Weights of a small transformer language model.
Architecture: RMSNorm on the residual stream before each MLP, embeddings untied during training, normalized queries and keys, some layers without attention, local attention windows, capped logits.
Each number is 500 + 25 x the weight over its row's rms, rounded and kept within 0 to 999. Layers, rows and columns count from 0. Numbers have three digits each. The size before them is the row's rms in percent of the matrix's.

# layer 8 MLP down (transposed), 256x64, rms 0.0397, rows 200-249, columns 0-63
101:486479484495509471477457457498533550514471478510489491478488528506513534491492489519492514499518485560520548505496485506512446542512494453488541481522470514466505436508480514485507513507514485
103:496514525492519482474459468517496450499524496521502454431511500436519503480506498517528525497496519518457483511481507504495524520468461537537551469536487506520505471513498505485497503505533497
105:486445471476520514494491496506505478454514530530521450490519534495454488522498526487504534498507517526502505516508510499525521477485585499508504530510504570522506482528526502529507483495502522
092:486458497551519515512500507463480484502477493550511514507523482423472492480496466476515517495479510523517489508490480486469436478492495480497494504518492499496485569516498453527483508501515538
087:515477516510461527519521456451466490512508506464493524492544503508459508463513538499499478549483517468500514462484452526509500509472456482510491520488451491505479495503491460497500488522537464
099:487543449529483502514504518495549540459444462501500473560501494527467522504523508491517522456542537467467521520463496476489485473509502497510526501513503506480524499488488534496489501512510520
100:508539508484469539516478498515500503477464455503507483504544467470526501449492504522462532520464508466491537531511446464478503521473514496511525538523502513501467482479508492541521506512510463
112:538479527525501532508487523519455504516500538509494518499497500519471477520519483470562489496477472515527514509485504493453496474519462542515434510491486490533518462526464549509485499530508497
097:483501500517516456517486482472537504565471481495483455482515494505476518473518470545483493522499462513527515484461497453502491479488442521485536519488487551525508508481532528497488506530487513
118:501477509486470496553443501483512488508465528499514480485506478521501468503473490517470525490521509468533530514477506549490491461480469493472567531506461519504524488486446466496505528490492496
100:466509508523506514492471494481510484473543464521507492475455520523515504468492483487480473445543492442524494491489495529548489542468517510474508484516537514468509504514537512479483489455483531
097:448461526535464518505496500489480497500541513506478478537535509506476510489494461486530545515517530479520494534492530515482515495489465483522519509502462520527506460477516500523548496522565484
106:453478517503506489549497528506507527547489511546502527493481485467525514481528501487495470496450456464527502472519492511500441484481495485521519495505539464496502544511509504552472527495480488
100:538492481545485479482476495544493508510478504508481489509525513518481541485475535532479447489465446505501454504496555458505505461488521502506484532522500535552500485500473511514485480489520511
099:491497523506513482490491514538472491557514504432503488504519505515554490496509484501551468502502493496511519521511528499484459478497479519512560541507494476532549492472556515473482500492491484
098:500514479563519469500507501509538530497483515489544463502483483479463474479476520493474506471551533500506479517460474513488508522478506470501531538486508463507482536523489513520467522458527542
109:542475475527500543488533522515499485489522504525521500512475498514521492497517454478486468486495468493499484472458445453481495530453512480532480536484504483522475453473473528510494491524490544
095:469482472508475473534501494489517471539490507549456490479499477471521523506522471506507507472463489502501453511493509478445468442466465472470489505506493469498509478455468479521474480512501490
103:496486483543499515458540491496518495517560469546529500517519488501471521481461521510478453470497480483501505517508523478493522446492516482456505548479488545489482545483483516520517494501474500
101:540522518514479491524510480512538482457519454520500502509474465483470482466500462508467503513540504493523484483497473479516492500509528455468518443520501512463526459524464527502496518517548516
106:443496501525455488503455486483460528541442532489461522507514491518489457500485485473484492507473504497491518505488543536514465486514523460440532511504482499531513508505496511512468490485516515
101:512509516538483470477482517494504483483462529487524542476506523524532458473563478481521474474482467513511531505498526474484512527480502496471465513467469504500466514461536528487542509531479516
105:475482474492471501516501518506489557520482478493524493485504451495505499513519460481506505450500474495452522575500508540512470511487517473530496494490509461507509539517498464493484521466517553
101:535499458496466516498480488474480492481545529456514555514528519460481486495526470481510536472506516490510547473519497501475481498491483523534527509501459502511470527469526512451468488503527469
103:486493481480541488492510471532478487486475484506506497492514475521455507489550514477506545508469484542497510502513454525568457480503511498513539536503466503529490512485503455448508495478500525
104:491500536456489485517529485540467553512504445497507533506460478494493537490481486504517505462477505523519471514487494492512479456507530472483520490511492524523532501519547461499455485504501554
094:464516511513462472497501454513520519552505511496480482537554474521488497510560492508496517520527542489471503518473481483501492509523519496490492530521492528536466491452495570484482504498518510
086:528502513539462524536487468475447474478526555509468502544486504488483482526488497537534506523485502486515473517527480489466484537499481556491520510514543504499502491512465468501503457488514496
102:453524481491477507510457485510503467523523501487488491522526526550516514493471530477493494521418469518470537511516517498519481472507499521497470510512475467534547516481513489490512445510487489
108:502446512521519524490548531515472462488504534526516525506492503492519453499520516506496482481481526491510456450494486464497481491475505560530517525521478489492465493489496546513532498481545529
112:521463472553469480513484523489490509482513524541494517457471492502496530492533530477497519481506503473497493485465515510478515486454506494518505505463506538482550467485507533549499515466514561
101:553505472563532507517483490475528473490489527470529526499495529453503499506496475498502444495529519506528488495529499505509506525509455505521515492500511539479506526460541524515512519447526473
100:520478487507479539506517529478511545533460549527512544497485488527450508475489479502527462517484498491548502526474531517479496508495511528497529473535519488507505536481514568485513504479523493
090:493469507519500530520483534488521508542488508501489524537501511542497460502501475563479506478450533485484486534515560512489480503554501496515547484492464477478508492469501511522500543481517498
088:495463517509496507515513500514477522499462502554467435482479497455500483475496473505481486495457495485510517487484461500530504522507533467514513462519514480473536538493481472469438523481476504
105:502470504478470524483494518524484463506521548434489510506507491513537546513485492520557484478475500468514493499481481492545508482523475526560509512476502482519517511449503497530512496483460486
100:497551496461533467519479529457501500514523520506446482456490474503524510472510503467517486471483523559504481504509492495510472503536556480489535480515471501521473516528525525518511496526467502
100:477484477504486493517492445502540493536482522469470495544533507517473460511548487545465516516499541502490506479463461480542494468510510482478496469493530494506501514477460515486463489506476535
096:498528513479495500490507482507528490451462513506507511488520514508536503487542496508524527509506423519529539487514487504499459478443467480568550522498507474508488528491502484514466493506502519
096:511486503525485501486512497425459521538529521485501482484501514494492523487531507443518493516470481480465519504519525495547506482485495525490484512534492457551489485543484478544471523484469502
106:506537506499527503488503474526495458455506529482502478484460520506490466561476524494540509491537480502461492511494514462526531545469475506553489543495555499485505501510515488495484499469482511
096:481460491509484474520512500505467483466478520504528519496494501503495491513490433554506492520493511480511480516509515516485478484496501510554473509518481540522468473563514468540482446494462473
101:476466486537500518484474507464463533485525525501517530496534510495496488508523502527531520496501522512514470527527494463548515518477494507513508503500502520484479497547480452483470503420454472
104:492464492548494517524531515481505475462491483515487477514533503484486482489510466534515514481453497494522466475460513516480500547484491548495527493509475500486479507506551532552471466506539467
096:436464459501465490519501542501519549496519517479515522524514479474473496474492494505512501482479547491501480498489515504531502495494497501489535520541482493497460493482512470532452561454476499
104:511512478485498513526453488494577473515490482480530484496487507502532514499565521489465563479464524518494494488507485493546473493519491475498501540511479494478487520473518530532476526487476486
102:528465492470489514478526492561489501471553523497512483493553504490449439514499483501486481484483475549478484505510534492460504511489464520500513512520510500471524495488536532499509471507540514
101:488507470496463528503467492519477496491489507453488524508499478492517501466534476512527546514487480570538511496468501446512476489509495512534471508483465491492491520507495483430534502533511527
093:467482526507521534525483514498479514502480500558500479480508494505542528458549461509460521515513528528514508496478454535511464472469501507470525503447505491490512538529462517513504477505484481
104:494546516489477540512491516476479498492546542510484471528465551499512474504505476527545511519501538500488525532561513449504493474514491470511482500523547521481510480519502470481495522477497474
# layer 8 MLP up, 256x64, rms 0.16, rows 201-250, columns 0-63
099:486532493493483526523479526546502488479475491496477489500460532506512513498492502514500450478475500539509547518480530556533506481507501474520506510489478451533466526471465525476504564499516483
097:490486516493499471498510479506495515513474500543510496480491502577538463553520521460561477481476509518492503539507516468477465490515510482498473452480479512494471485503457496510469513502532509
095:503461522478476505493477524512514530471541456508480482487509491476489529506479479490525462494492445478487477491478474523457463496473477503454505499512442473493478505545508445475497471483492496
088:463477568467493492517520549477531497495540524511514473540529487516448514502528486485469526505486524483492506536465516523474493503513533484498482464514506470491527477517505527537505483478523463
104:498511460504519520510552493503471528551504462510553486494480501504444556511493522487458526530527475497466478499474498513477488481480475503494509536496460508496494496499490472492494539470489453
097:520506556473519498477499472475495504450495474496486481523485515523453533486483527512491511555535503514455543473489487524485504506498567477503514512504484502463499483483516481473456520479494536
118:494497476437511466523452485496494519483452491526483495502463492542513504502528489471524490496495480498484497491510538501518479546515498530524496485505453524490512520477586531496521528502502524
098:454537485530478451463540567473483492494507481522465518493459524477528516480473529548498495471480503503466500527465541493486517504528465486491496500480512492481511464490487487491508499520472484
122:485481487538463478508528517522479522511484485494519490538495450494493492526501555453487493507479536526490511480474542494477509515487493472516480490496496495543460510513456428519506499458493474
102:484475546468533427500506501513510459493502513526487478499508498511498467515494476522519541482479515494452457531485447525498532503521507501486491501472509463499520475443506482467502486493537495
098:460440525486527499480477535496504483471495497513485528474518518498545507468492515464445490496471521475501519530453529515503510511518491528510489445494504560508503509482470518494510490456489526
104:495490506459478493491485488473518534489457516540493481501488494520532454499491550465497504504460424504501507483464499480491480487503484470551485496455517492540528478506523523506537533516502504
106:510510503533508482455486541511512568480456475539548485483545522501491484501479516490469489468501494506512487474456487500518484517508490457525470537508527480531519484499480529480498494522514451
105:521462518535504501491486490496485501520475461523544443516534509561510488490491486465496471547499465521484476498510489530451466504461508483534504474497489477546504516476458505504501500520528506
096:448518495515504506502514460525488559471530521474478507512487521503570516481481498504519516531493482555504498512465487547489534459490502476478497466522459511516500472520496526523520516532507505
106:526494486494458496535498511529457522487468463511527499472517492506498514485475504476509475498474456524479518479513506557480491518471475463549496530483496459506498482476485501499565516540543498
100:522499477509536524518490502512445486483485489546492504495482522538519482508537505518502472521499492467474506506520475505490558498517481442491479499449456520474485530504495515481506430531496486
097:481547495521494457527516546512448479486519475527514513519563486496545455500507493493527478478489488511475509512515517493488538495501511521467501457554490506482489522532481493533515475526503469
100:494527522524473482540523539507447500515543491503505465485480517519470501513512510455490526482458450498475543479503480482441508473488467451477498504443490494511509507520513491518510499515497498
107:501486481454545507459467458447483517496488479473486504488520486508467512446510515473494503540532502476503468505505510490464485478471534498465500483507505439483520498498518480482494528506468453
102:474491525438502525503497527500478538487480483468482456507486463498501504526483495498491484520514543515501523499501494511507516471524501548456545508530526532508517431476507502550484478473526508
108:496474525491499512553489492498475469505511481500461534533489469470531492529503456463467541562528496494499495510492477530505493466487491474488459515460496499511465512534516534474467507512498461
105:487438449504506495538502492515459497493516505523543564481529472512500491483505489459470495533483500520478511479447490479458493531504522506468483470492487520490485505524493531514518511533468471
103:533496495523492472497565486492472514473504466520493469511476512522481505526430486456526521487459498502491530512497500533520495500467520506472482501499457497499467486556503460520489455522501502
101:486461515462559504472508470555520508487475495524491499515502458493535478529487525494446496496499482445530468496479514488500532500481494550505536509527500494510483487492470493489497531446518500
095:490501549479492471470523542505519518508476485538505438484496511486451503449481484470569523533510464508467527463511499508468490508509527503507470517479498490481483507504490513506511488522532531
091:512523483464478472525515512520518482480500525559534535516501468520502508532494436524469484519493494460513520449503518532515507468468495493492506500482528484472494532472469511472519482451490474
095:503571478467489529481519489513521470510495491550514509509512535512559509507493492469442454541487503519510545495483479519479495513505499505488497498513511483497539502473518521474504515528458543
115:473539529484524457513499520560493456513492518489479488523479469492545514506522482526485515495490541516487534467462507524493504493514494531503498490478485454435522510474531506548511475492488488
111:473490452445465443493490524490529460499467483510508514503456502448495545482482517474501463505498508524469467501465498535469476527492492526506484517475494513503513511466525491498490543473496513
101:524489503486548473500540531490495499497508497519496477528527485517462496514471491458506502535490498461529566455469463501512531496452509505469508458553524497481501512477537497484511498500467507
101:483473520493515532474541538519489518492488499543482502514486495511528474461486555438484465455531520459481499515498540537517513502508548498488517496501533491475522487496525484512509536492518533
085:517474505539468519490523501501502496456471493486464476548487453514496479456453473496479494533514465483486495499487518492462535503539516535555482492541501494498509536502455477525499491524503492
087:480500519481501512518495467490529494538513511489520505536487485533479510527495502484508517536524478537529506496428551517481511491478497502467517473482486493485553484505487516489551468485505427
099:510497525506509454480510478535473525443480522514477554521525454484526506474500508532519523518484491457485475472493486466533505477544516502476539508492467479467496480468533473520512508488522506
102:494500515537496515497487511517456465508520466483473474480511508504514511472479489464457485499481493498504498477498453518489476482541561479497506495506477506463467536512473498467489450535560466
103:455478489473496503484501524488519511503488467521480498565483517510547475522466436453460505514480520467487522511465507494498452515503481533491504497508467514468506532529482507489472506496504544
100:503494490505524493494504449500533514500499471506487500507513544524482510553553483489503492541519464488525558453479421506513528496483504530481453494505509492496528494507479512478482477487528504
098:477489504520470512470503500466480503468503473495492475475511480533464501486500426520517467490498542479518472508453486484490480497508500460510516454454516528501517476471476472528485478505548468
110:496429508503484484520511493490513520501501445499473497458516499487470478521498500460461530510483479519511460486517496494580511518549505517493506514478494480495513486545540479499508533481530517
101:550505493484501517478523514531499536517497476496513513481466471508490508510508550455501465529548500530505522490485503468484503458497497484462505496501566489500504532510503512470498515438526449
104:463451543494476537516511513505456520502469499505465522509507477510504485495453500474506535515520519492525505466491427535511519525482498491503486523480499528504479464513464454490496470499458479
107:481493520496502498528521528467468479458542545496522485526496441504504484480514493473495500519480504539531491463530490520442487484519546469482496486492494502494516470501493490557526513540477471
091:493490492483496430469503487515525528498484507491492507529481482587544483502477536516504493493542486530508461516485485495518528472502545496521483497540510503489468516545472490515476484530503503
100:512496498492517520484500479522501524519502474489519463474498500492488541504482492480475567534514473509499540430436452481523534503498518484468487527462521499514465507497497526526496487518490471
105:537543515498477481465480476482512436457519463501495508483513507499521497501494509533476493491486522514490526512475529565508475488517484458511483459526472533511545482457500477523473515498527489
103:508484488513523508504512469511509543444494543511448478498506473533478530517528518502498511500491491480488516495472428465498545506517461465492458467470468511510505494497531541500475508483487491
096:552500483454510520472498511514483499507470506495503483513476485553504490502465450533476505480495490507504494486456450502489516467478481524495530508476559463502513448466457515481501489536501495
105:418483499492483511505438514520490482492488482528520493520500481467483530549493477525530474500486535509484487508481490509493490466528509467486524524490487533490481490487516517475437482497509447
094:463481522502539513477457476509467495479486476547518498483510475506444499532541510494532495461543473501504431490510498512525554480470501488520490487491519483499514540506517503469484488477503520